Weights of a small GPT-style language model, trained from scratch on English Wikipedia.
Size: width 64, vocabulary 4551.
Architecture: RMSNorm before each block, rotary positions, embeddings untied during training, normalized queries and keys, local attention windows, gated attention, hashed n-gram embeddings, a smear gate, learned residual scales, capped logits.
Training: a variant of Adam for these matrices, 126M tokens.
Each number is 128 + 32 x the weight over its row's rms, rounded and kept within 0 to 255. Layers, rows and columns count from 0. The size above them is the row's rms in percent of the matrix's.

# layer 7 attention output (transposed), 64x64, rms 0.112, rows 21-31,52-63, columns 0-63
size [113 111 121  62 115  96  95 102 105  91 119 100 101 102  96  76  87 106 120 102 112  95 105]
[[136 160 135  59 137 149  72 117  89 140  82 125 129 105 117 103 170 178 138 130 176 132 106 120  94  94 125 122  75 134  78 131 137 139 129 165 147 151 149  99 144 117  86 128 184  81  97 167 122 163  94 145 207 107 110  90 157 153 115 161 111 150 215 121]
 [142 156 117 180 101  93 122 161 111  93  97 155  81 101 112 136 141 140 107 167 131  36 191 101 145  66 113 141 139 124 178 123 101 111 100  67 110 114 119 169 103 182 120 121 120 135  84 133 101 178 187 154  76 162 160 121 127  97 122  99 116 120 101 155]
 [101 131  61 126 180 145 151 140  87 140 162  83 170 151 126 132 165 123 112 120 141 157 144 137 145  72  79 115 161  96 112 168 116 121  75 165  91 130 130 105 142 184  79 149 133 125  96 132 186  89 122 115 143 130  66 129  68 124  64 140  94 120 135 194]
 [126 156 116 164 109 149 103  90  77 165  97 147  79 125 130 109 172 130 138 112 160  99 197  69 125 110 126 135  96 187  67 133 179 133  96 105 175 155 139  98 166 134 169 150 119  62  80 156 141 171 106 186 127 102 119 127 104 163 144 101  83 133 149 130]
 [171 113 131 141 170 112 135 133 107 150 109 148 106 150 209 128 211  87 100 136  94 185  95 142 143 127 127 118 154 115 135 144 115  88 150 168 147 162 124 191 109 183 123 144 150 145 200  69 116  97 132  76 114  83 131 138 153 162 139 100  79 105 124 158]
 [130 107 137 175 160 163  88 133  89 143 135  81 169 135 116 162  51 154 115 153  70 110 159 129 100 139 129  92 141 147 135 138 131 155  76 147 161 118 148 171 151 114 134 109 108 120 152 123  96 170  97 114 171  97  91  77 145 148 120 159 100 151 245 146]
 [144 197  96 100  89  88 151  70 154  61  96 166  68 137 101 111 150 131 131 124 100 152  96  71 168 159 138 113  83 136 147 141 151 147  83  78  81 120 101 150 130 119 165 143 128  84 105 105 121 121 129 136 149 156 136  80  94 168 165  68 103 117  86 122]
 [115 124 102  77  97 180 171 151 153 157 129 144 121 131  68 140 142 151 114 127 127 132  89 205 150 176 135 131 116 110 143 127 152 175 165 163 125  96  98 104 128  73 107 173 190 126  97 135  99 118 155 141 181 143 123  90 170 176 150 175 167 174 188 129]
 [157 156 116 104 126  90 150 132 182 200 133 140 172 165 110 110 145 168 141 131 152 150 125 171 127 121 170 106 118 141 120 113 133 132  99 133 143 128 178  39 166  91 168 130  95  91 135 154  92 208  79 119  60 147 113 134  59 159 108 119 127 141 133 110]
 [198 121  85 132 124 145  94 137 135 127 132 114  64 112 154 114 174 135 121 173 151 202 137 163  61 137 139 155  77 155 101 126 170 147 130 201 165 158 176 112 126 114 180  83 169 118 117 104 121 109  99 134 123 110 145 179  82  99  84 117 137 110 133 158]
 [ 86 117 103  51 132 154 168 110 112 132 100 121  88  68  84  94 114 160 172 160 122 152  63 118 145 121 115 147 123  93 124 143 151 180 107 101 126 135  72 134 111  99 109 158 135 133 107 189 173 122 114 124 228 135  81  81 131 150 124 155 129 133 155 156]
 [178  95 114 134 148 163 180  77  65 130  83 131 101  76 166 104 156  96 122 127  66 144  99 151 159  73 175 137  69 155 156  99 127 122 134 142  97  98 129 164 123 119 158 160 145 149 124 124 171 130  81 150 118  59 164 158 146 152 103 188 123 118 146 105]
 [143 159 134  97  95  85 170 132 111 149 105 149 139 157 121 140 101 165 153 133 133  97 111 156  87 105 130 123  97 183 113 115  82 114 125 112 106 141 112 147 146 165 147 113 153 102 154 170  95 184  47 170 200 117 150 140  96 138 161  60 119 216 155 107]
 [215  81 144 162 127 103 103 119 131  72 161 182 107 128 119  67 110 114  87 122  99 109  74 143  63  86 112  83 182 133 120 156  63 132 119 134  67 132 120 100 140 192  95 127 131 117 111 102 129 113 149 129  92 138 153 165 101 125 122 115 132  84 112 143]
 [160 130 138 166 129 183  91 137 107 106  76 130 101 143  79 113 115 164  95 141 141 162 153 161  45  86 103 148 110 101 141  94 102 124 117 105 114 157 164 122  92 156 113 161 132 116 119 136 132  49 145  22  98 109 124 130 102 123 182 124 122  85 163 146]
 [176 100 148 135 122 115 177 152  97 129 131 166 133 112  90 102 134 128  92 165 143 121 171 121 174  77 174 153  83 202 100 163 131 164 116  94 102 180 129  83 141 128 119 149 159  57  71 135 156 170  69 144 140 125 138 113  88 137 151 135 164 106 175 160]
 [161 112 189 156 114  87 164 161 126 182 122 156 162 181 164 113 150 111 109 118  93 166 104 131 134 188 151 135 147  88 104  92 111 168 124 125 160 142 136 111 143 171 103 105 138 100 211  61 108 116 114 143  91 140 113 136 147 106 145  29 138 124 106 107]
 [123 119 103 143 126  81 109  84  91  95 122 106 169 152 119 164 137 136 127 127 113 152 170  99 132 128 109  49 175 208 170 160 122 138  80 136 158 149 174 180 148 136 169 130 129 143 164 176  78 121  35 142  99 116  98 100 118 146 111 133  98 166 141 129]
 [101 163 145 168 128 156 156 137 160 155 119 161 113 121 123  84 110 156  88 122 131 106 109 108  80 170  57 123 114  77 106 134 153 117 173 117  98  80 132  95 167 129 104 134 189 136 131  76 151 189 222 153 188 125 123 109 158 139 158 148 115 155 131  88]
 [108 123 120 168  94  62 114  87 127 131 166 130 156 163 105 129 110 133 143  94 121 143  94 166  85 168 191 133 189  84 111 157 175 185 112 160 148 128 138 143  89 110 144  84 145 198  96 155 110 110 155 120 155 111 102 147  91 112 122 158 103 169 163  54]
 [108 102  67 177 158 104 131 183 155 154 100 110 120 167 156 166 138 181  81 164 195 131 123 174 153 123 106 110 123  89 164  92 147 120 112 158 178 110 171  91 137  86 116 115  92 124  69 178  85 124 125 186 119 160 137 105 138 134 142 107 178 112  92 118]
 [206 100 103 149 141 140 100 129 112 118  50 130 121 144 171  78 144  86 128 121 122 168 126 172 120 109 137 176 149 192 135  91 124 124 196 174 149  91 131 152 161 116  92 116 108 121 119 112 130  88  72 112  81 126 151 183 150 138  55  99 136 143 108 117]
 [181 126 150  57 129 139 201 143 168 151 114 118 102 107 121  81 110 116 133 174 116 147  88 101 135  44 145 161 165 105  93 143  84 110  99  95 150  67 113 141 129 110 182 130 175 120 149 133 128 134 145 181 152 132  80 106 118 134 145 108  55 111 141 151]]
# layer 7 attention value, 32x64, rms 0.111, rows 21-31, columns 0-63
size [ 92  88  96 172 102  96  90  94  94  82  87]
[[131 104  88 109 125  83 181 124 108 120 107 183 159 138 135 151  98 150 198  91  96 123 129 135 146 131  96  93 143  88 130 135 119 142  91 111  93 142 152 145 177 161 194 101 106 119 115 195 120 154  94 144 150  94 102 114 177 193 125  83 141 207 107  93]
 [124 121 137 149  87 103 138  80 141 113 158 177 152 141 105 139 140 115 110 169 102 184  68 119 120 160 131  86 140  88 133  64  85 144 117 136 138 128 123  69 116 135 123 110 117 144 107 124  97 140 139 128  80 167 201 118  48 204 152 118  97  73 119 171]
 [138 161 123 171 155 169 131 144 136 144 111  83 193 144 126 143 159 133 118 192 176 171 133 138  93 102 120 153 107  98 159 154 183 131 143 107  99 139 203  70 136 157  51 127 151 116 132 127 110  74 123  94 108 127 103 150 155 143 134 129 151  54  82 162]
 [129  94 105 150  96  57 122 126 113 128 157 203 103 113 132  66 160 120 147 161 129 133 125  82 109 134 104 108 123 129 150 105  87 118  52  70  96 108 105 165 108 133 171 147 170 162  45 180 141 190 115 150 100 127 132 127 166 161 144 118 152 142 143 134]
 [132 114 148 119  73 101 129 130  96 147  80 153 163 140  90 107 123 149 114 130  91  76 112 144 165 134 145 188 137 139 176 107 115  89 151 135 110 118 119 128 143 163  92 127 147 100 200  44 168 121 140 146 108  83 196 124 146 109  90  75 102  65  91  97]
 [152 109 116 110 137  94 114 101  98 105  89 127 138 145  88 166 175 134 149 127 125 114 102 106 123 131 144  78 153 169 169 158 204 158  89 155 167 144 182 150 177 146 194  90  95 150 169 168 108  87 114 100  83 133 110  87 132 132  83 143 121 181 189 109]
 [ 73 163 175 165 130 124  98 151 116 113 121 173 102 114 158 107 135 132 116 120 166  83  86 153  94 127  72 149  97 112  78 111 143 126 128 126 115  93 122 101 158 128 109 151 173 121 105  35 140 187 118 166 160 136  97 108 116 165 200 108 111 182  67 133]
 [126  66 148  90 102 152 120 113 129 131 151 128 139  97 103 103  96 163 168 140 191 120 141 110 147 126 110 136 126 147  61 127 160 127  90 139  85 199 172 152 155  94 116  94 122 162 126 143 128 149  80 179 177 123  49 103 122  93 148 116 112  87 135  49]
 [103 115 153 101 126 123 143 193 141 149 102  95  76 126 106 138 102 165  88 149 154  79 153 150  95 118 115  83 140 118 162 116 134 125 127 143 126 115 132  86  83 162 105 135 149 153 157 221  84 132 118 202 106 148 167 157 158  87 189 119 196 157 101 122]
 [138  93  91 119  95 112 181 148 157 109 119 107 142  98 114  95  96 119  97  94 105 134 155  99 133 161 150 135 115 131 172  92  67 154 140 133 168  34 119  92 150 134 138 156 136 131 177 122 143  15 117 118 123 166 104 160 172 148 125  64 132 139 116 107]
 [147  81 136 156 174 131 122 202 110 134 165 130 136  88 193 117 130  61 207 140 133 194  79 150 141 116 107 131 140 103 144 128 107 117  37  94 150 155 153 169 137 151 141 101 109 117 154  60 118 146 115 166 151 130 102 145 104 129 104 119 107 118 145 148]]
# layer 7 MLP up, 128x64, rms 0.132, rows 0-35, columns 0-63
size [104 108  94 100 112  94 100  91  97  96 110 104  97 103  99 106 101  91  97  97 105 114 106 103 102 107  92  96  98  88  96 108  97  94 107 107]
[[167 106  91 114 143 110 112  66 178 120  98 131 166  81 138 129 127 140 120 136 151 163 138 119  97  38 137  93 104 184 177 117 154 164 136 166 140 101 216 173 153 109 159 168 128 177 179 138 122 106 150 120 176 122  96 127 137 171 120  84 132 121 115 122]
 [189 134 144 157  86 116 196 132 123 153  89 102  99  86  37 174 114 156 147 143 138  80 105 163 173 121 117 156 153  65 111 115 118 137 115 127 114 130 141  70 105  94 100 119 175 100 117 101 139 137 178 117 106 136 127 129  99 208 177 114 119 128 154 132]
 [129 145 148 164 158 136 129 129 172  91 104 156 178 147 190 122 106 167 108 203 149 116 114 172 128  78 130 134 147  65  98  96 163 116 124 152 104 122 142 100 152  91 102 146 139 120 110 101  96 112 163 137 114 199  67 134 192 123 153 111  90 119  52 130]
 [126 101 119 105 144  99 145 152 144  69  49 133 112 156 139 164 156 174 149 103 120  97 119 142 137  99 172 150 108 157  99 101 164 129 237 142  93 112 175  85 161 129 138 100 132  95 138 146  89 130 128 142 118 160 103  42 162 166 145 148 102 142 118 157]
 [159  88 147 100 163 113  95 117 152 101 118 108 162 139 118 166 130 168  93 129 130  92 174 124 134  43 164 101 146 121 122  68 139 111  80 160 138  55 161 128 152 105 140 149 138 156 172 116  39 134 131 143  95 111 162  80 128 135  72 152 119 127  75 107]
 [156 141 109 143 145  87 101  94 142  86 148  89 135 119 113 151 115  96 130  85 124 202 100 113 153 102 161 130  81 189 168 128 182 208 152 154 139 100 151  99 110 122 137 105  92 134 134  86 170 123 183 141 171  84  89 144 103 156 153  93 164 144  68 134]
 [175  41 109 122 143 147 166 163 151 124  97 112 115 120 115 143 101 148 131 113  90 195 139 154 133 117 130 109 135 156 123 159 107 150 119 202  80 173 113 167 127  67 120 107 194 116 175 151  76 113 122 117 151 121 146 100 117  56 121  79 123 106 114  83]
 [201 135 115  93 199 110 128 134 127 140  50 109  95 140  89 137 120  98  98  99  93 118 157 103 102  92 122 143 177 103 128  73 142 161 163 109 106 151 159 129 109  95 120 164 157 150 124 133  96 113 149 168  92 156 111 177 154 116 192 119 153  51  87 130]
 [164 165 211 134 104 172 165 151 132 133 117 158  99  53 119 143 164 151 138 105 179 121 113 109 157  54 183 119 122 144 124  98  75  91 133 136  50 171 160 103 100 153 121  87 122 110 128 136  62 148 134 117 147 105 159 136 137 144 148 121 141  99 108  96]
 [156 130 196 144 175 102 119 111 187  94  82 133  79 115 155 154 122 115  88 129 144 135 100 192 110  85 148 152 141 130  95 116 176 151 148 175 124 127  99  47 155 133 105 132 157 127 160 136  87  97 221 118 109 148 102 135 150 106 104  79 110 103 111 114]
 [151  90 202 129 126 154 118 157 151  99 104 109 132 130 113 141 155 129  99 125 125  92 131 177 167 107 121 118 157  72  89  82 150 163 109 223 164 142 166  69 158 125 116 107 144 104 156 153 179 170 148 170 166 119 128 115 209  94 152 144 132 150 117 128]
 [146 117 149 123 117 123  89 131 172  89  48 121 123 145 118 177 154 139 103 133 146 145  93 146 134  69 114 172 127 120  65 112 174 130 135 184  91  50 137 137  82 118 135 157 119 158 168 117  97  99 198 164 114 111 121 105 178 136 130 106 139  92  62 123]
 [128 127 167 124 145 120 162  94 144 109  93 126 151 152 128 163 141 164 182  96 123 124 103 117 237 139 142  94 157 120 121 148  80 168 154 140  97  84 133  74 115 104 102  96  87 104  90 132 103 189 178 116 138 171 189 160 126 177 135 158 102  99 159 136]
 [147 133 167 102 122 124 134  77 104 119  80 118 151 109  80 161 113 161 119  76  56 128  92 128 159 113 175  99  84 105 119 119 133 180 131 191 186 101 168 146 108 122 123 136 151 127 126 154 155 108 101  96 170 193 135 125 199  80  79 175 120 113 136 137]
 [ 85  72 180 105 183 144 133 119 146  70  85  86 148 124 115 118  81 134  60 139 158 116 152  88 185 107 135  75  99 104 176 135 144 117 189 145 124  71 154 155 167 161 103 112 148 163 106 180  88 111 133 151 142 117 138 119  87 165 144 134 141 123 143  88]
 [208 170 170 149 113 196  74 126 137  94  93  91 102 125  96 156 144  75 131 123  84 145 115 155 122  67 164 130 139 105 117 156 128 123 138 209 124 103 115 112 111 110 108  76 116  95 120  75 152 113 177 130 157 154 147 200 147 115 126  98 137 134 153 119]
 [145 178 145 126 162 122 132 134 148 140  94 159 119 100  89 169  97 175 145 100 141 126 132 156 193 115 115 136 133 130 146  42 164 133 110 168 147  64 124 136 206  60 131 108 132  97 129 173 132  88 169 178 100 165  95 131 138 152 111 101 115 140  68 136]
 [114  96 126 147  72 140 121 107 179  90 128 114 129 122  88 180 133 164  98 135 141 107 190 124 129  87 143 148  75 133  70 106 192 150 210 196  93 130 123 125 197 112 107 165 120 101 111 106 163 133 153  99 127 129 136 122 184 127 176 133 162 102 134 140]
 [114 131 142 153 127 130 146 141 173  74  77 127 140  93  98 139 131  95  97 164 124 204 133 166 114 117 134 160 148 184 103 129 111  82 118 166  80 153 136 192 110 118  82 148 156 115 172  77 129 115 144 161 196 141  82 153  62 123 169  88 113  93 141 125]
 [134 148 168  71 133 178  52 104 113 104 142 173 140  80 101 122 126 205 125 119 163 130  92 143 141 133  85 101 153 220 130 105 107 178 154 106 172 151 141  86 116 147  68 123  79 136 150 157 133 139 116 133  94 105  90 151 141 165 125 145 106 118 100 110]
 [ 93 113 144 151 165 144 162 115 138  88  91 161 109 121 140 156 149 107 115 100  89 109 163 124 229  75 150 112  80 135 153 192  67  80 102 182 125 148 130 134 103 155 122 140 118  88 190 100 103 150 166 160 164 107 101 137 118 145 121 101  94 115 164  95]
 [182 128 171 160 163 129  74 177 178 124  91  29 175 153 118 129 127 115 113 116  67 108 130 123 181  86 124  74 138 122 144 153 161 142 163 119 162  96  89 151 131 123 146 143 171 109 105 145 137 122 146 123 201 142 151 106 142 150 122  88 170 113 129 167]
 [108 110 149 104 160 113  81 108 157  77  98  68 129 150 101 141 152 138 165 124 131 175 129 187 127  98 132 135 170 191 154  71 184 109 157 177  95  84 162 101 131  79 140 162 155 135 153 168 100 141 142  98 127 110  70 118 105  82 156  71  91 120 122 124]
 [ 99  79 193 127 139 164 148 159 128 147 125 101 114 116 131 147 151 142 123 131 132 197 183 233 153  92 132 128 142 146  80 118 166 159 126 184  54 109 148 126 131  73  84 163 128 114 160  99 135 107 124 134 145 139 104  99 114 148  88 123  99  87  90 149]
 [171 154 190 126 130 124  52  88 101 135 152 156 106  66 122 153 102 105 124 126 134 138 120 120 177  70 166 143 116 160 185 188  91 136 153 206 141 105 112  89 141 103 101 123 166 164 171 112  95 113 112 137 137 157 108 116 178 141  87 114 133 102 115  85]
 [170  89 166 128  85 116  63 130 126 131  79 113 131  80 109 128 143 146  65 147 105  99 142 140 139  62 124 171 158 165 145 148 134 149 207 134 160  75 109 123 158 111 104 170  98 121 120  93 176 109 130 131 163 156 132 112 195  75 119  77 144 135 141  95]
 [122  82 130  70 171 113  92 167 107  66  97  54 124 148 168 128  83 161 170 166 139 104 134 120 119  73 127 107  81 127  51 121 168 106 155 178 105 119 123 105 153 155 125  99 148 162 135 138 146 117 110  86 147 156 150 114 149 172 170 162  97 101 150 168]
 [137 135 161 135 124 196 154 154 158 108 105 164 123 165 119 167  99 169 113 120 122 132 138 113 151  70 153  80 116  83  90  82 160 169 232 115 137  56 133 101 128 112  84 139 126  77 142 111 191 102 145 106 127 176 116 124 136 150 167 125 137 105 123 100]
 [107 127 154  91 178 155 149 159 150 117  72  98 143 151 137 186 150 124 138 139 153 108 108  80 171 101 123 100 105 122  79 152 107 152 157 119  70 130 238 182 174  89 111 128 127 123 141 140 143 150 146 145 172 104 114 142 117 159 173 132  95  54 125 126]
 [101 137 183 130 127 107 109 146 138  86 151  92  95 107 135 125 128 189 135  97 129 171  91 109 111 137 146 124 156 120 150   6  72 134 145 155 107  95 137  65  87 157 116 124 141  95 142 149  85 160 191 144 158 160 121 157 179 130 125  74 139 140 140 130]
 [146 101 104 126 170  77 148 122  87 129 133  43 144 157 140 174 100 171  70 111 176  86 125  79 183  96 121 174 116  90 103 113 155 125 124  97 115 116 186 129 187 118 101  96 103 130 123 164 143 128 185 123 165 138 123 132  79  91 143 121 143  85  94 151]
 [129 145 131  78 122 127 209 135  99 104 104 113 139 121  84 124  91 149 144 145 150 122  82 162 175  80 105  93 118 149  78 140 152 122 116 125  73 134 183 111 126  86 150 159 119  68  94 121 114  96 144 151 198 150 146 117 152  88 191 112  66 121 169 163]
 [159 130 174  73  69 110 121 146 189 111 111 119 146 134 114 154 103 131 104 101  88 106 111 111 108  42 157  74 113 124  92 134 128  99 185 154 154 105 163  95 153  84 197 130 153  84 138 139 196 118 115 146  76 135  95 159 137 167 138 124 110 120 165 130]
 [105 135 102 100 130 200 177 125 139 140  94 115  81 109 152 204 157 141 113 146 109  80 117 119 114  83 172  87 133 135 110  64 125 144 158 135 139  90 140  98 139 114  84 165 182  80 143 111 141 143 192 164 137 161 108 173 160 110 133 120  52 126 102 114]
 [167 147 170 135 116 187 124 141 138  95  81  96 135  79  73 129 184 118 111  92 145 176 155 185 124  93 117 126 156 149 151 131 152 152 163 194 114 146 135 117  63  90 133 171  54 147  66 104 128 140 165 104 171 117 100 135 114 148 173 117 110 123 110 126]
 [138 110 157  51 145 196 143 140  95 120 119  94 162 146 107 156 112 178 124  93 133 109 129  99 197  76 140 177 140 153 197  90 143 147 112 146  84 134 111 137 170  59 142 125 174 104 104 109 143 114 187 117 131  96  84 157 143 166 113  93 131 119 157 117]]
# layer 7 MLP down (transposed), 128x64, rms 0.115, rows 0-34, columns 0-63
size [120 108  91 101 146  91  97  80 106 101 114 108  97 102 103 118 109  92  92  82 110 108 114 107  94 100  90  92  95  81  91 114 103  97 108]
[[ 79 167 102  77  67 122 110 118  90 137 110 178 116 101 123 115  99 172 120 117 114 102 148 109 126  76  69 166 127  77  92 145 135 137 133  73 144  93 129  70 133 170 171 144 141 164 164 119 134 166 157 172 208 145 123 111 186 133 101 125 112 141  88 135]
 [118  83 180 150 110 138  91 122 121 147 113 117 135 155 176 169 113 125 106 137 113 203 120 148 145 115  56 123 157 127 119 146 162 149 140  88 169 138  88 134 131  75  84 148 136 148 168 183 120 118  40 151 173 108  96  78 117  84 113 179 128 121 155  87]
 [ 98 203 101 100 135 134  99 148 116 110  86 115 119 147 156 174 152 100 134 126 123 189 192 102  98 147 108 111 152 165 146 169 161 175 139 162 132  98 206 121  73 139 122 130 122  63 149 132  96 103  99  74 117 177 111  96  82 113 112 137 169 142 161 141]
 [104 134  63 187 136  95 121 127 108  81 159 165 129 165 115 108 164 101 154  69  98  49 140  94 125 124 137 136 192 111 129 145  98 110 131 103 118 135 134 118 155 156 137 135 122 166 139 130 160 136 193 159 127  89 141 109 105 201  89 111 168 201 102 103]
 [167 143 135 109  95  78  94 182 127 138  97 151 106 162 129 143 119  97 100 106 121 151 112 127 121 113 123 143 131 145  80 119 134 112 219 169 122 148 206 101 162 100 162 169 116 118 131 115 123  99 123 134  90  85  35 107 107 134  82  96  89 189  97 140]
 [155 133 150 147 171 134  85  89 102 122  98 110  83 110 151  86 144  23 165 183 147 147 155 148 167 132 116  76 154 167 127 126 101 114 118  95 180 140 109 130 132 154 206 120 130 117 137 159 153 198 117 117  93 179 144 158 135  91 113 130  84 138 113 111]
 [169 189 143 168  63 136 138 124 149 157 125 177  82 119 111  85  93 216 126 116  94 101 110 125 157 119 129 185 181 139 169  79 120 137 147 130 126 146  66 116 142 145  91  88 144 135 129 148 115 156 112 112  88  73 166 106 152 127 127 101 126 102  63 113]
 [100 123 193 160  87 142 137 135 184  91 149 122 169  91 139 125 108 148 171 109 152 116 166  95 127 128 153 146 121 166 103 206  84 193 123 115  97 103  87 180 118 157 137  84  87 123 171 124 174 153 140 162 194 150 151 132 142 113  87 158 173 142 112 115]
 [ 83  67 160 160  91 167  96 159 152 100 106 174  92  66 155 127 141 127 130 125 151 118 120 133 110 162 133 111  82 194 192 140 112  74 147  58 141 186 115 125 106 161 167 111 154 117 120 156 107 129 119  92 175 106 126 183 153 111 106 116 161 154 137  89]
 [125 134 150 122 130 140 132  85  44 130 145 157 150 138 171 168 164 155 146 139 145 180 142  99 121 145 140 153 124 145 184 118 129  77 177 173 144  81 106 213 166 140 201  98 111 140 151 122  88 158 130 158  95 123  76 128 102 112 113 156 119  83 103  86]
 [161  83 172  93 124 164 113 107 119  55  95 157 114 101 120 101 182 128 124 113 189  74 164 130 139 179  68 135 178 127 158  85  84 173 154 120 121 116 139 102 141  91 166 113 139 157 157 125 122 121 127 141 173 161 133 159 130 101 143 133 202 189 138 144]
 [147 140  98 135 173 131 130 130 142 173 137 142  89 136 216 103 114  76  88 120  83 166 159 155 171 144 111  99 126 130 155 139  87 196 130 159 160 213 141 170 145 130 126  94 134 125  70 172 117 150  87 152 140 163 135  96 123 137 109 114 109 157 176 173]
 [191 158 113 115 140  56 132 143  60 104 128 106 124 115 107 124 117 139 124 165 158  98 111  65  85 114 119  91 112 144 128 114 134  70 101 144 156  63  88 156 171 109 116 144 178 148 138  55 172 107 112  77 132 125 143  98  76 107  88 116 131 166 120 160]
 [145 136 121 148 142 163 181 144 173 117 196  80 104 129 124 155 141  90  87  86 137 153  87 145 150 146 123 148 104 121 121 176 198  98  79 139 148 190 126 155 142 132  89 187 167  99 114 181 110 142  64 153 133 119 140 142 160 102  99  84 118  79 162 124]
 [114 119 141 139  95 194 144 165 111  66 105 157 122 141 114  90 157 134 115 148 120 169  94 100 168 188  71 150 106 140 212 146  69 150 144  94 100 126 150 167 131 164 155 109 140 102  74 103 145 132  43 131 135 148 140  97 100 143  94 129 151 102 108 105]
 [158  96 124  76  92 126 142 184 131 128 100 131 144 162 153 113 178  82 129 132 118 114 156 125  70 118 118 121 131 165 141 134 160 157 150 127 115 201 111  89  96 127 121  72 130 149 132  82 126 111  61 100 172 173 120 125 161  80 198 111 122 199 171 151]
 [169 114 132 101 149 161 104  84 127 134  83 151 181 169 145 140 132 127 177 129 119  85 148  64 120  61 123  94 127 143 125 113  83 139 118 117 151 144 143  88 102  88 174  44 159 190 157 193 182 113 140 141 140 147 147 131 101 120  90 142 141 176 154 140]
 [128 131 132 181 150 131  75 142 129 107 153 173  80 144 117 159 160 142 135  95 149 144 138  98 129 179 153 107 104  79 183 156  85  88 106 167 118 201 123 175 180 113 137 120  81  84  92 133 180 114 106 131  44 146 123 118 147 108  82 146 156 161 143 127]
 [ 93 148 103 109 132 133 129 138 172 172 123 122 157 205 146 106  61  99 117 174 135  99 118 121 104 147 208 140  61 179  88  80 135 112 165 105 127 131  92 107 180 157 151 162 178  85 101 105 135 106 162 124 158 125 109 125 147  97 151  82 146 117 158  93]
 [142  92  90 111 141 150  83 173 132 109  60 103 129 143 122  74 136 103 141 120 115 109  88 166 178 125 180 163 135 127 113 165 166 108 185 156 131 113 116 207 138 172 128 134 166 103 147  84 116  99  94 145 150 129  70 182  61 125  95 100 161 103 140 114]
 [ 79  78 124  90 103 150 144 121 103  95 106 121 169 130  45 133 200 113 167 145 138 135  99 105 118  96 116  65  92  88 132  75 137 116  84 165 120 173 106 148 128 124 142  41 144 132 102 109 130 152 195 142 115 137 142 147 130 130 160  89 138 134 161  87]
 [111 140 170 140 138 161 133 177  71 130 127 131  88 105 139 117 159 139 148 141 130 156 129 154 132 174 111 127 149 170 129 116 160 195 191 102 146 195 160 126 183 163  69 155  99 174 147  80 120 127  89 106 145 157 175 129  55 123  94 177 159 150 125 121]
 [ 57 192 130  88 186 143  94 162 110 110 174 137 135 109 141 165 158 111 163 127 193 200 141 124 113 113 133 147 127 136 145 129 137  91 160 197 161 123 122 142 117 138 136 130 132  86 135 124 113 188 103 122 105 145  78 122 135  88 123 144 198 106 196 105]
 [176 107 106 166  79  38 133 154 152 155 127 158 132 117 120 152 122 126  79 117 174  93  96 101 120  86 141 115 148 110 114  67 137  94 174 130 108 110 144 144 137 204 157  97 134 111 138 100 175 152 171 130  89 108 136 124 175 149 173 110 131 166 190 168]
 [105 120 110 144 158 100 125 139  79 191  28 112 113 162 171 128 138  92 125 121  93 117 129 104 164 153 124 142  65 174  84 156  94  93 159 133 104 194 112 131  79 101 135 135 131 133 142 115 154 157  84  95  83 136 156  73 122 102 155 106 158 131 135 182]
 [120  75 177 115 124 145 143  95  85 119  40 128 148  86 153 169 185  86  77 153 150 100 128  65  88 100 166 169 138 175 150  94 103 139 148 142 117 106 106 143 108  94 161 168 115  86 102 100 163 150 115 130 135 141 154 150 108 184 102 161 158 114 150  96]
 [157  84  95 129  97 170 116 139  24 123  90 110  84 120 118 140 151 134  82 106 132  92 157  87 136 161  62 110  53  82  77  96 112 118 155  87 128 164 128 109 147 145 123 120 139  83 144 126 135 118 179 113 159 112 151 173 120 176 147 158 126 146  95 151]
 [114 158  97 138 155 162 107 134 104 131 148 187  86 148 100 145 151 133 125  95 101 161 167  74 125  91 159 132 113  77 110 125 136 166  77 144 151 121 110 166 117 100  89  97  88  73 164  96 143 143  76 118 138 155 155 120 228 114 116 109 116 150 209 122]
 [132 132 128 141 104 131 122 108  68 111 114 124  79  65 172 130  73 118 148 125 104 160 107 211  86 149 145 163 109 164 135  82 119 123 126 111 148 145  38  96 109 132 107 131 113 141  86 129 135 140  64 132  76 147 187 174 142 105 139  74 155 145 100 147]
 [138 170 133 101 115 144 145 145 163 121  97  92 119 170 135 213 169 152 110 126 134 104 146  71  99  55  95  93 125 124 167 131  93  83 118  95 122 196 144 139 120 160 131 167 120  85 109 145 161 131 178 174 176  80 132 148  63 137 123 135  95 153 125  97]
 [131  92 156 147 127 215 102 120  61 139  98 148  97  98 127  38  93  93 170 160  86 186 150 152 133 162 149 150 139 186 148 140 130 141 107 163 184 178 144 119  84 129 166 121 121 115 116 135 151 179  98 121 123 122 124 141 105 137 155 116 120 158 170 163]
 [190  92 146 118 137 114  84 107 107 111 101 214  68 109 152 119 137 147 111  83 167 167  66 140 122 167 159 173 126 136 150 134 162 104 159  81 135  86 127 179 136 150 135 116 109 139  97 113 166 172 138 146 119 165 159 104 119  65  87 166 151 106 161 163]
 [135 160  73  86 162 134 127 139 183 166 165 143 160 159  76 206  62 108 100  69 130 130 126  68 124 129 156 131 131  84 122 165  98 135 127 141 131 100 134 126  83 105 165 109  87 132 214  81 137 112 123 136 125 111  87  96 136 129 118  94  98 127  88 133]
 [166 146 106 110 204 129 137 106 105 119 122 145  78 160 145 160 132 161 175 167 113 142  92 138  87 154 146 166 147 142 108 128 110 143  92 156 169 142  67 168 135 113 104  76 153  86 113 154 119 192  52  95  88  87  91 180 126 122 119 140 152 126 184 114]
 [147 151  88 100 128 152 159  98 197 139 110 120 159 164 102 154 124 167  85 157 197 113 163 143  72 145 202 136 111 123 105  80 164 171 112 137 111 193 101 124 106 120 159 110 145 162 149 112 109 121  63 154 139 153  95  88 141 109 168  78 139  95 159 139]]